python train.py --num_key_value_heads=2 --vocab_size=2628 --hidden_act="swiglu" --rope_fraction=1.0 --attn_scale=0.0884 --tie_word_embeddings=false --init="uniform" --init_std_o=0.0 --init_mimetic=0.5 --learning_rate=0.00938 --beta1=0.95 --max_grad_norm=1.0 --train_tokens=511300000
Each number is 200 + 20 x the weight over its row's rms, rounded and kept within 0 to 999. Layers, rows and columns count from 0. The size before them is the row's rms in percent of the matrix's.

# layer 6 attention query, 256x256, rms 0.161, rows 211-255, columns 0-127
100,192,196,231,199,207,190,212,217,221,224,247,169,229,220,186,165,203,219,194,202,227,191,207,204,183,234,215,191,218,176,179,244,156,178,163,189,216,216,178,206,190,198,212,214,184,241,215,206,219,162,201,202,215,185,207,210,210,229,205,213,229,201,206,192,224,206,189,187,228,195,184,217,193,208,202,199,234,203,196,188,198,213,190,191,180,227,208,201,222,184,192,202,207,186,190,195,182,234,222,195,209,233,169,201,193,212,191,218,190,170,215,179,224,214,179,210,214,177,200,220,225,194,210,228,261,189,203,231
096,185,228,237,209,213,222,198,206,219,203,225,215,229,186,173,196,176,218,212,205,202,193,212,222,187,196,187,212,221,205,200,217,194,203,177,209,197,217,188,240,209,216,206,205,221,197,191,230,201,195,175,195,189,204,236,180,208,188,186,189,188,240,153,178,187,212,206,212,160,188,211,207,216,169,217,182,226,214,226,183,214,170,171,212,205,194,190,197,187,228,193,237,188,186,187,182,200,213,199,238,175,217,211,188,205,205,226,162,156,213,182,167,192,203,199,178,208,179,201,192,189,193,187,215,223,233,201,199
091,223,188,200,204,187,181,237,201,210,200,176,205,160,181,174,232,212,192,221,205,200,208,186,184,219,229,216,232,191,176,183,202,155,196,214,212,161,183,218,193,222,195,205,182,241,200,194,208,193,207,208,219,199,230,186,227,184,208,189,205,191,205,183,217,173,199,159,188,187,229,217,222,230,186,194,169,227,183,176,224,188,157,208,167,222,200,210,226,210,199,210,222,233,146,189,219,206,183,178,186,206,215,196,177,189,199,199,239,210,196,173,193,186,211,203,189,224,238,187,201,211,209,186,170,204,230,210,196
091,197,212,216,191,204,187,192,223,168,209,234,189,227,198,196,206,170,218,184,177,205,180,188,221,172,235,226,214,204,212,170,182,187,214,238,212,181,213,173,189,191,211,204,215,177,213,190,206,221,203,180,213,208,174,222,227,195,196,202,211,218,216,196,215,194,203,217,220,221,256,188,170,220,187,211,202,188,232,194,181,189,210,198,195,177,197,187,217,178,214,226,221,185,162,166,266,212,212,239,204,190,191,227,176,179,187,235,186,177,196,198,197,181,191,199,195,226,142,173,195,214,209,187,188,201,211,208,197
085,209,219,203,197,188,227,199,189,223,183,162,196,199,191,217,231,205,197,192,192,189,239,178,177,217,196,199,242,174,191,188,202,208,195,213,173,190,216,162,212,223,212,189,241,193,210,226,224,188,195,184,186,201,227,214,200,192,224,190,172,209,192,191,179,199,205,176,193,216,178,209,175,180,197,241,204,182,217,206,201,228,233,173,267,206,190,187,185,210,182,235,190,179,212,234,230,204,207,180,190,170,197,240,212,206,222,242,228,207,178,202,217,180,230,193,192,156,197,188,211,200,153,203,180,204,208,241,226
103,234,197,198,247,190,219,202,198,184,210,189,197,196,195,197,201,189,197,176,192,174,201,168,184,207,189,226,202,175,223,219,215,183,185,187,235,198,217,202,199,229,195,203,195,194,202,190,204,161,174,127,214,215,234,166,217,258,151,231,190,184,176,175,217,176,197,198,193,225,202,210,202,216,227,204,195,182,252,233,165,211,225,207,192,153,199,198,196,199,192,216,202,198,235,202,181,183,174,163,192,193,228,186,236,210,234,222,195,207,225,214,214,199,205,187,207,208,208,181,178,202,179,205,202,215,185,190,232
100,212,172,221,213,227,265,188,173,187,194,178,207,182,179,196,214,208,172,218,189,191,214,183,186,224,179,185,217,220,215,214,195,207,241,206,187,180,206,194,169,237,196,203,214,196,207,197,188,200,214,191,173,234,193,201,216,198,181,162,180,193,197,219,161,261,225,190,230,162,203,215,175,183,189,190,183,216,169,200,192,190,210,207,213,220,254,146,205,245,230,201,179,224,198,196,226,217,212,182,170,170,202,193,222,203,197,205,213,211,178,203,153,225,205,216,209,166,196,226,230,198,193,207,168,163,214,213,191
098,199,196,211,209,240,224,176,208,202,196,191,149,217,193,179,218,198,196,189,188,222,199,191,184,208,197,188,211,178,197,163,218,222,248,200,162,208,177,187,238,185,213,177,191,195,200,241,187,185,212,207,225,212,198,204,202,216,199,189,212,238,164,197,245,201,240,185,196,210,159,198,209,168,221,231,205,175,224,194,194,202,203,198,179,211,250,205,219,166,204,150,187,180,149,221,194,222,236,210,192,217,210,197,162,201,213,236,200,194,180,196,218,203,212,204,180,229,199,231,185,212,197,201,214,212,165,186,213
101,179,209,207,212,189,198,193,177,197,237,183,176,192,205,218,192,167,192,198,187,218,199,188,196,186,227,184,206,217,212,148,196,166,205,184,206,180,201,221,209,207,187,211,214,196,185,194,202,177,225,178,179,213,192,194,225,210,205,181,169,237,160,184,186,216,159,170,222,176,207,180,198,198,188,219,219,232,229,188,214,191,190,223,181,215,211,210,204,202,187,202,213,194,189,202,204,215,203,210,220,227,229,219,189,208,209,210,203,180,216,222,191,184,204,216,255,198,199,203,194,237,165,203,179,158,198,169,196
097,165,209,185,168,192,193,190,202,194,205,188,200,207,177,218,198,200,203,207,207,160,205,219,172,181,242,242,230,191,180,205,179,190,239,210,202,175,199,203,230,195,182,240,202,217,243,170,192,184,205,217,204,204,169,177,210,202,204,204,196,228,207,189,225,195,207,214,177,205,188,189,204,216,229,228,186,200,200,213,226,207,186,241,224,212,184,221,190,201,215,179,224,193,179,143,220,235,228,192,223,200,222,237,202,199,189,164,203,226,219,185,227,215,221,210,214,249,214,200,204,232,201,226,205,159,237,200,180
098,188,185,178,182,213,211,184,203,225,206,209,190,218,193,221,179,204,202,219,214,212,209,189,170,226,228,209,206,186,248,195,194,210,163,167,180,235,168,205,190,171,211,224,222,213,195,202,185,208,192,205,200,178,171,178,190,215,233,199,194,218,182,217,199,217,200,196,232,207,225,211,154,199,197,215,192,155,205,212,185,183,196,232,208,164,220,194,177,170,198,164,216,205,174,248,207,244,232,191,217,192,206,222,211,205,204,192,221,232,171,198,202,200,209,206,234,216,195,196,175,172,241,210,179,210,200,188,183
092,191,225,194,184,229,169,195,232,190,176,227,229,182,171,218,197,206,192,213,200,205,204,176,218,232,206,152,198,203,195,225,231,235,171,190,195,214,208,185,198,210,208,177,187,195,235,174,201,185,183,213,174,228,192,226,177,201,177,187,193,220,154,223,163,212,198,184,214,212,200,199,232,182,201,201,207,186,185,194,183,194,203,220,196,183,181,191,168,220,185,197,160,231,213,240,213,191,190,193,184,205,194,171,210,221,207,201,234,188,220,193,196,187,196,206,185,205,246,188,240,199,182,176,198,188,187,242,214
091,218,189,163,199,206,193,226,194,173,199,183,219,179,188,198,168,178,194,172,199,209,174,187,195,173,195,224,219,204,184,195,173,209,211,210,202,178,217,180,198,211,202,190,195,194,189,206,217,202,164,180,178,215,166,213,209,194,202,212,197,187,216,228,187,201,176,200,169,231,179,197,166,188,201,178,186,216,145,249,189,182,217,191,229,198,188,209,229,203,203,188,215,234,174,177,210,197,199,197,178,192,201,212,221,171,206,201,192,218,193,221,191,225,181,166,210,206,208,188,202,202,195,204,189,205,217,196,218
087,276,215,189,231,198,160,179,220,215,183,203,186,222,153,202,214,188,206,221,223,190,243,176,218,158,200,202,206,205,201,188,195,192,201,190,208,204,207,227,185,196,219,213,207,208,178,230,250,242,196,200,192,235,189,194,212,191,172,190,225,212,207,186,201,181,166,167,186,212,195,231,206,206,222,192,208,236,219,195,219,215,176,199,194,202,185,187,205,201,186,172,200,216,195,202,203,196,174,180,168,194,213,206,195,184,181,195,189,206,181,181,199,237,180,201,183,201,236,167,221,201,220,194,206,185,223,182,213
100,205,161,174,186,215,199,174,184,179,192,212,197,196,232,199,188,181,219,168,168,223,173,180,238,198,200,243,206,212,201,208,216,193,203,200,228,189,205,251,205,204,224,186,215,234,169,190,187,211,185,181,177,208,185,200,172,210,192,221,191,207,181,222,195,197,191,180,182,212,235,216,216,163,194,186,183,204,230,198,204,191,200,208,191,225,185,195,196,187,205,214,228,189,208,200,178,186,216,201,197,208,168,231,190,198,234,224,212,210,190,235,182,196,203,174,193,200,187,208,189,184,164,169,179,230,214,171,208
093,217,194,171,196,182,188,188,186,215,219,206,164,176,186,182,194,216,231,187,222,203,215,219,170,223,198,214,217,192,206,164,231,203,191,204,226,192,222,175,204,196,196,214,240,194,180,200,227,223,224,211,206,182,197,193,221,200,175,223,205,252,179,210,202,216,215,209,204,219,213,214,197,186,159,194,162,221,209,169,200,201,198,201,210,178,199,238,230,205,155,197,195,235,207,190,195,167,203,198,161,157,164,215,187,204,179,165,202,194,188,191,180,163,172,212,228,200,216,196,198,200,208,186,191,212,181,189,193
089,213,191,207,148,184,197,215,221,198,190,212,168,196,173,197,189,195,230,202,168,192,190,185,200,206,196,195,198,199,204,192,214,197,215,201,201,239,188,197,178,175,217,216,203,190,193,208,207,223,221,232,193,211,182,183,206,208,211,197,172,251,206,210,188,157,200,209,207,194,195,198,173,210,221,218,215,167,188,192,168,166,171,233,208,165,174,171,219,201,198,182,229,186,183,202,190,134,177,197,186,201,219,198,219,237,189,210,246,208,144,192,211,200,202,197,200,183,209,210,195,169,209,195,185,211,176,168,222
106,196,206,220,131,177,233,210,188,194,199,224,183,208,186,235,211,142,199,203,198,243,185,221,201,215,205,209,184,206,193,195,185,221,184,226,174,194,199,197,211,207,201,194,243,156,203,209,216,210,219,195,227,171,166,168,219,174,193,239,200,180,185,170,242,189,242,190,216,218,208,207,171,178,186,218,258,180,174,225,195,206,191,224,209,193,209,204,177,196,201,221,196,198,182,198,196,199,172,198,186,208,192,193,205,218,199,226,211,250,217,204,225,207,255,213,194,232,191,212,217,180,192,213,187,248,213,202,203
094,208,221,179,157,211,176,205,183,203,158,199,188,219,192,215,206,205,190,201,212,248,231,214,250,252,220,191,179,223,200,208,240,238,173,195,193,193,194,169,210,214,234,218,220,226,202,175,215,208,210,179,237,206,181,189,156,197,205,188,214,186,214,198,201,219,182,238,205,198,181,174,192,196,219,193,186,189,197,206,206,201,205,209,197,229,210,210,163,202,196,206,187,199,195,182,206,215,227,235,196,191,202,196,209,167,167,184,194,213,213,189,169,217,174,220,182,249,188,186,218,187,209,201,154,202,205,196,191
095,202,198,166,147,173,173,226,190,191,221,204,218,195,214,204,182,225,219,241,214,194,209,187,184,168,223,213,187,199,204,170,200,217,179,166,190,209,203,181,217,207,193,193,221,195,179,166,213,191,218,200,192,193,178,190,187,211,185,219,204,226,178,153,226,233,221,203,205,181,197,202,189,216,228,220,221,195,219,196,209,204,231,237,194,210,206,167,197,203,185,200,235,180,169,193,217,183,196,198,200,194,216,226,218,207,195,206,206,206,215,201,222,206,201,219,184,202,204,167,219,223,194,180,193,232,238,198,187
102,228,204,163,231,228,220,186,209,206,215,191,197,204,208,194,194,187,192,173,206,170,200,193,178,190,192,212,191,182,153,181,199,198,210,186,200,232,212,208,172,233,209,166,199,194,194,212,215,212,200,164,190,216,184,210,178,158,197,187,228,207,206,253,206,196,202,200,190,228,181,195,182,223,191,204,171,152,165,198,240,198,195,236,197,181,186,169,192,210,198,190,198,166,216,183,170,214,197,182,201,215,192,180,180,212,162,174,216,227,208,188,196,227,234,198,174,216,225,207,180,205,215,186,238,203,192,200,239
095,211,197,208,181,209,243,227,191,183,221,178,210,218,231,183,197,221,175,187,171,177,215,184,226,183,207,178,198,200,190,208,194,182,216,209,199,197,167,207,217,201,170,178,231,209,224,201,201,204,212,207,194,244,208,189,180,229,222,172,180,255,168,234,198,199,223,181,219,183,176,183,234,204,265,236,160,210,181,157,191,191,202,206,197,206,197,219,234,204,217,164,194,181,206,200,208,159,193,209,200,180,184,169,171,202,166,174,182,208,225,211,229,212,182,219,178,207,197,228,206,216,212,200,237,221,194,211,179
093,184,207,207,214,190,229,217,208,191,173,195,207,218,219,225,214,200,172,225,221,196,192,185,191,178,206,205,208,212,160,208,167,190,186,195,203,221,173,195,222,202,192,188,180,194,200,207,226,211,208,206,175,213,150,191,216,208,204,217,156,207,166,213,187,202,217,204,196,216,195,229,174,198,187,173,232,209,168,213,181,181,209,191,206,165,230,193,198,169,199,190,194,202,209,177,167,211,213,225,203,208,192,188,204,206,193,158,207,164,233,207,210,173,215,214,202,226,190,217,181,226,206,231,203,234,197,193,165
093,193,208,212,190,211,219,228,192,209,195,195,209,179,200,189,228,199,212,186,218,201,203,182,176,203,187,206,209,205,198,205,205,209,182,230,188,238,220,177,202,214,191,187,204,193,194,205,226,203,208,187,233,212,190,229,195,166,201,212,166,179,184,181,212,206,240,204,153,201,203,185,205,208,170,208,230,188,192,202,210,190,214,177,249,196,187,209,191,228,172,217,219,196,204,195,221,224,257,210,187,154,204,188,200,232,210,202,221,215,227,209,242,205,222,144,189,190,198,190,214,199,206,215,187,166,136,200,195
096,215,220,189,192,212,217,178,204,225,192,174,208,228,192,194,199,203,204,204,220,181,198,160,207,190,166,175,220,202,164,194,200,192,214,165,198,206,235,198,228,200,204,196,201,207,209,207,201,203,219,207,221,169,232,201,202,232,178,196,200,214,219,214,200,151,212,231,226,204,237,195,196,200,204,165,201,163,207,213,193,242,221,208,214,236,178,213,241,207,225,243,171,217,216,200,210,212,255,195,198,179,173,175,148,201,207,206,214,223,153,220,195,189,192,230,218,185,216,186,182,174,208,159,177,188,215,168,222
094,224,209,202,232,187,190,173,213,164,211,217,175,185,188,209,210,179,175,190,218,226,200,201,171,200,227,171,189,233,223,189,260,175,192,196,175,203,207,237,193,184,228,215,187,191,169,228,192,217,211,225,216,237,169,171,198,199,175,187,202,187,214,199,206,212,206,193,219,199,205,195,185,216,194,199,246,206,210,218,199,191,197,213,189,208,181,171,227,191,201,164,166,173,204,205,173,187,195,205,159,176,205,207,222,224,211,197,208,216,174,210,196,212,197,210,184,184,186,185,243,184,215,213,237,218,217,181,216
096,236,187,186,182,192,194,199,196,195,210,189,161,185,180,173,224,209,221,171,174,195,202,219,185,204,190,202,160,170,176,225,222,204,187,211,157,202,174,201,207,190,194,191,217,179,179,194,207,185,181,204,193,174,213,220,225,194,166,223,194,216,169,196,210,225,189,222,205,193,197,209,209,180,206,228,239,238,207,215,194,193,228,172,204,167,221,228,257,201,192,192,218,198,159,189,205,248,213,219,192,229,230,155,186,184,185,202,226,228,189,177,204,216,189,226,215,219,200,196,185,219,207,175,192,234,219,197,229
099,183,199,242,196,213,186,185,152,201,192,218,201,170,194,164,192,205,223,221,190,222,177,177,251,209,212,194,180,202,216,206,201,208,203,170,250,197,234,199,198,204,165,186,207,194,190,207,204,210,184,182,179,230,186,179,228,204,227,200,241,211,176,175,216,181,199,191,183,185,171,194,167,191,163,192,191,183,190,192,175,199,214,211,237,210,176,230,236,207,182,212,222,180,203,201,196,203,197,201,200,223,200,198,190,190,204,168,225,214,181,226,179,234,230,223,172,216,190,161,212,211,188,220,185,179,192,215,236
097,240,191,238,190,244,228,221,202,186,182,218,206,209,243,231,207,223,200,190,184,218,176,192,191,243,170,216,155,192,187,206,192,181,216,198,219,179,201,204,200,181,214,217,201,191,183,232,160,213,185,215,191,217,235,202,216,190,216,206,196,185,211,178,202,183,200,194,221,230,187,185,212,201,169,177,187,248,220,212,216,210,179,231,191,200,186,197,212,177,188,197,207,219,213,218,204,218,165,176,194,170,230,192,193,205,200,206,200,188,179,188,174,212,206,222,205,239,233,208,216,207,180,186,160,152,217,227,163
091,219,172,172,183,211,194,228,229,241,214,214,211,214,179,194,227,212,188,219,201,177,185,212,169,185,199,192,198,224,207,177,216,206,224,189,161,206,208,210,233,188,194,232,205,171,189,238,239,208,210,255,188,193,220,204,234,213,227,226,226,193,200,182,211,213,197,171,206,158,188,211,203,210,195,221,180,224,177,202,193,205,209,224,197,214,156,207,196,205,215,193,159,203,226,201,209,193,219,212,228,191,188,176,206,215,202,202,214,208,178,211,168,195,176,226,201,206,214,179,215,193,192,178,202,185,193,177,177
103,231,190,189,186,203,208,215,202,201,212,181,206,177,206,229,213,190,214,175,179,204,192,194,218,189,217,203,223,161,167,180,180,167,230,206,209,213,233,198,201,206,218,208,217,191,193,240,180,227,195,204,208,164,182,228,186,194,240,189,198,196,179,188,208,224,205,233,224,242,226,161,241,222,201,205,215,225,236,165,201,194,209,174,183,164,188,182,206,185,213,209,231,216,228,234,194,169,249,200,184,199,214,194,188,184,205,199,200,173,185,207,195,143,203,213,215,204,205,229,207,209,221,214,208,199,208,188,217
092,206,199,239,198,202,215,192,193,142,165,202,168,209,187,194,220,230,203,228,203,218,195,210,197,153,185,237,176,209,185,191,207,219,201,212,187,227,220,232,191,217,210,185,161,241,180,171,206,189,219,211,199,184,226,211,172,169,176,190,150,213,201,203,206,217,190,215,197,229,214,181,200,201,216,193,219,188,215,163,184,180,214,215,197,193,202,229,194,196,212,199,206,203,189,213,211,195,221,210,216,226,212,202,172,211,204,230,186,185,186,216,200,190,223,207,195,187,235,193,201,213,198,183,211,220,226,215,233
085,204,178,175,228,192,184,200,189,191,179,201,207,184,205,192,202,214,208,237,197,203,203,204,226,190,224,204,195,214,190,174,192,182,219,236,168,184,188,161,181,182,229,197,204,203,200,190,208,215,193,185,208,178,217,195,202,179,161,196,219,174,204,185,220,233,213,162,157,195,200,182,198,196,175,181,192,180,189,206,215,222,161,190,197,204,219,223,230,200,246,190,202,197,194,209,238,222,213,172,184,190,214,204,222,213,210,200,200,179,189,238,193,173,192,173,189,226,213,192,200,183,196,188,198,194,210,204,219
096,193,203,216,181,166,171,168,179,220,184,211,234,183,184,186,185,178,227,202,215,186,146,216,230,233,219,210,198,221,190,172,169,195,207,217,205,177,167,182,211,218,235,185,198,190,215,229,216,176,171,215,208,217,212,186,210,216,170,223,195,199,193,227,163,225,230,215,186,182,210,172,196,221,217,189,182,188,212,190,202,205,165,220,156,175,189,217,209,218,201,176,218,219,193,216,202,220,211,209,209,180,207,194,157,200,208,181,187,228,229,213,185,202,201,181,200,194,220,195,162,161,221,190,200,201,162,187,215
089,200,192,198,206,218,168,180,139,173,229,188,187,180,177,192,198,215,206,195,172,224,204,213,171,175,190,153,180,199,208,188,218,203,208,199,204,186,231,204,197,213,180,197,221,202,173,233,212,188,215,180,198,190,198,230,223,204,188,214,185,191,197,183,196,160,197,190,177,167,189,213,166,194,172,170,207,196,204,207,186,223,212,179,151,192,200,202,192,198,228,179,175,184,207,183,198,189,160,242,203,219,166,196,211,204,247,210,224,207,181,186,197,198,181,185,212,203,190,218,172,233,197,193,225,199,193,223,202
093,182,167,183,232,231,207,246,176,179,196,187,165,222,229,137,176,229,176,192,209,204,187,177,213,175,202,213,227,168,232,189,191,202,200,166,181,189,229,206,203,184,192,176,190,179,183,212,204,203,177,206,206,213,210,204,193,220,195,188,211,190,178,220,178,230,188,207,222,238,198,183,192,202,223,166,190,216,166,188,241,224,186,188,188,183,206,219,242,202,202,182,193,202,205,192,177,183,206,184,207,202,237,192,197,234,196,216,166,180,188,197,211,161,220,171,214,209,151,158,203,191,240,230,212,201,187,203,218
103,182,160,213,199,212,221,185,195,229,213,202,172,204,193,236,163,206,193,215,160,234,207,196,213,211,210,207,190,186,166,250,210,213,231,192,214,206,213,222,237,216,183,221,211,218,191,175,220,214,178,181,221,200,214,200,185,180,252,167,200,204,178,245,128,221,212,186,167,199,183,224,193,176,195,230,209,207,193,203,163,241,188,173,221,174,223,202,241,170,214,203,213,217,220,225,184,236,198,166,203,203,202,150,195,219,209,185,195,222,197,205,249,217,173,205,200,217,166,228,177,199,200,209,220,205,211,186,204
100,215,187,140,232,210,196,153,215,228,221,185,243,199,201,185,222,201,200,202,165,202,201,198,204,196,185,178,192,166,199,194,206,227,181,222,195,198,218,177,234,220,202,199,182,177,219,159,220,236,174,191,198,229,206,184,184,220,229,219,210,198,212,243,219,240,192,189,193,196,238,222,185,204,213,183,215,202,206,209,203,189,183,181,199,173,166,194,195,186,196,205,188,181,179,178,179,220,196,198,209,196,212,215,200,207,196,196,177,200,185,208,186,213,225,212,183,197,200,219,190,217,204,201,219,237,233,226,160
095,203,218,213,193,206,182,234,215,166,235,229,190,218,221,204,212,205,180,206,162,203,192,168,216,145,231,190,199,240,213,177,231,203,204,182,158,183,180,172,161,228,218,203,208,208,225,205,148,182,166,189,210,193,201,172,211,209,173,208,188,218,205,164,167,215,222,224,198,172,190,199,209,200,165,213,180,156,186,176,169,222,204,201,196,211,206,210,200,203,227,214,189,214,207,227,233,176,206,210,220,172,204,232,194,207,171,200,195,214,196,223,214,222,201,185,216,194,187,245,223,200,190,186,240,189,200,189,213
089,198,174,183,190,232,177,189,230,241,213,174,218,186,179,210,230,229,180,209,188,212,187,179,203,205,187,220,222,182,188,175,206,188,179,203,181,228,177,198,226,219,193,196,190,198,193,214,169,184,193,198,188,189,188,188,221,147,184,180,209,207,201,244,248,231,201,198,219,206,207,185,157,203,236,223,228,241,194,216,229,221,186,208,178,172,218,177,238,180,208,188,212,226,187,174,189,198,224,200,240,257,212,215,192,193,182,198,206,197,214,225,183,176,220,192,189,194,218,166,188,213,231,229,190,156,207,210,185
094,175,181,230,169,222,228,201,173,206,220,179,193,195,217,164,245,174,226,190,200,193,204,167,226,198,208,203,209,201,192,221,183,170,171,227,204,199,189,202,187,200,191,205,217,208,214,203,203,208,167,192,205,195,204,219,188,185,207,216,175,215,161,189,184,230,190,183,202,170,225,202,209,159,207,216,159,194,199,228,187,178,200,186,207,188,192,197,206,245,174,179,197,228,190,194,264,192,223,186,192,238,201,238,192,192,163,175,204,191,183,206,230,208,195,191,189,196,226,217,198,187,189,186,235,182,203,126,203
094,183,164,190,175,173,188,212,202,189,182,227,225,187,205,212,183,207,180,188,243,202,151,174,212,203,235,225,233,175,167,236,201,167,179,211,205,160,234,222,211,199,240,172,190,204,171,217,217,174,215,229,180,200,249,257,212,199,217,212,223,230,194,204,213,191,190,189,233,217,199,209,216,190,202,223,203,215,198,240,210,214,202,218,198,185,215,180,183,204,190,221,180,226,181,195,193,188,204,184,180,187,218,213,195,182,227,195,197,177,207,189,205,181,217,188,175,193,205,196,176,203,201,236,237,203,192,182,202
095,214,206,198,200,219,233,199,230,195,183,206,207,202,189,220,195,189,226,186,226,226,171,212,174,197,225,170,205,202,165,215,196,195,215,181,210,193,211,181,222,181,234,225,190,196,195,229,175,215,230,230,199,236,209,198,203,175,216,169,229,235,183,211,201,193,186,179,172,193,235,182,200,169,219,230,217,202,207,191,195,180,212,202,210,167,207,188,219,200,238,209,203,204,215,212,180,202,148,210,216,165,204,221,176,199,157,197,252,200,200,192,198,208,254,204,227,182,176,202,188,192,176,210,235,193,195,180,231
094,185,201,239,165,201,204,224,183,199,195,194,202,217,205,220,202,183,208,207,192,183,219,229,194,209,174,196,228,170,159,202,194,177,194,185,171,165,203,212,211,203,183,175,210,231,212,217,202,193,222,213,225,184,185,213,209,216,169,172,215,260,221,227,203,206,199,204,183,182,203,189,191,162,219,168,199,198,193,209,173,184,207,197,196,188,232,214,198,211,222,191,207,200,199,200,203,186,213,190,185,205,207,201,199,199,175,174,178,221,218,211,195,205,198,218,206,177,193,213,225,217,211,206,217,219,192,215,202
095,205,201,225,214,200,200,196,204,176,236,237,170,197,210,204,208,185,205,182,199,194,231,202,198,229,198,230,233,173,172,180,211,193,231,183,224,243,213,207,157,221,220,194,203,178,208,218,153,216,223,194,191,188,209,228,187,180,205,197,208,160,198,211,183,217,227,201,198,229,225,226,194,204,223,182,217,224,207,195,197,227,216,225,202,216,206,226,185,187,176,184,204,211,216,177,172,206,196,198,208,230,206,187,186,218,193,200,158,173,175,207,186,220,225,201,177,198,186,203,182,191,225,190,224,192,216,192,166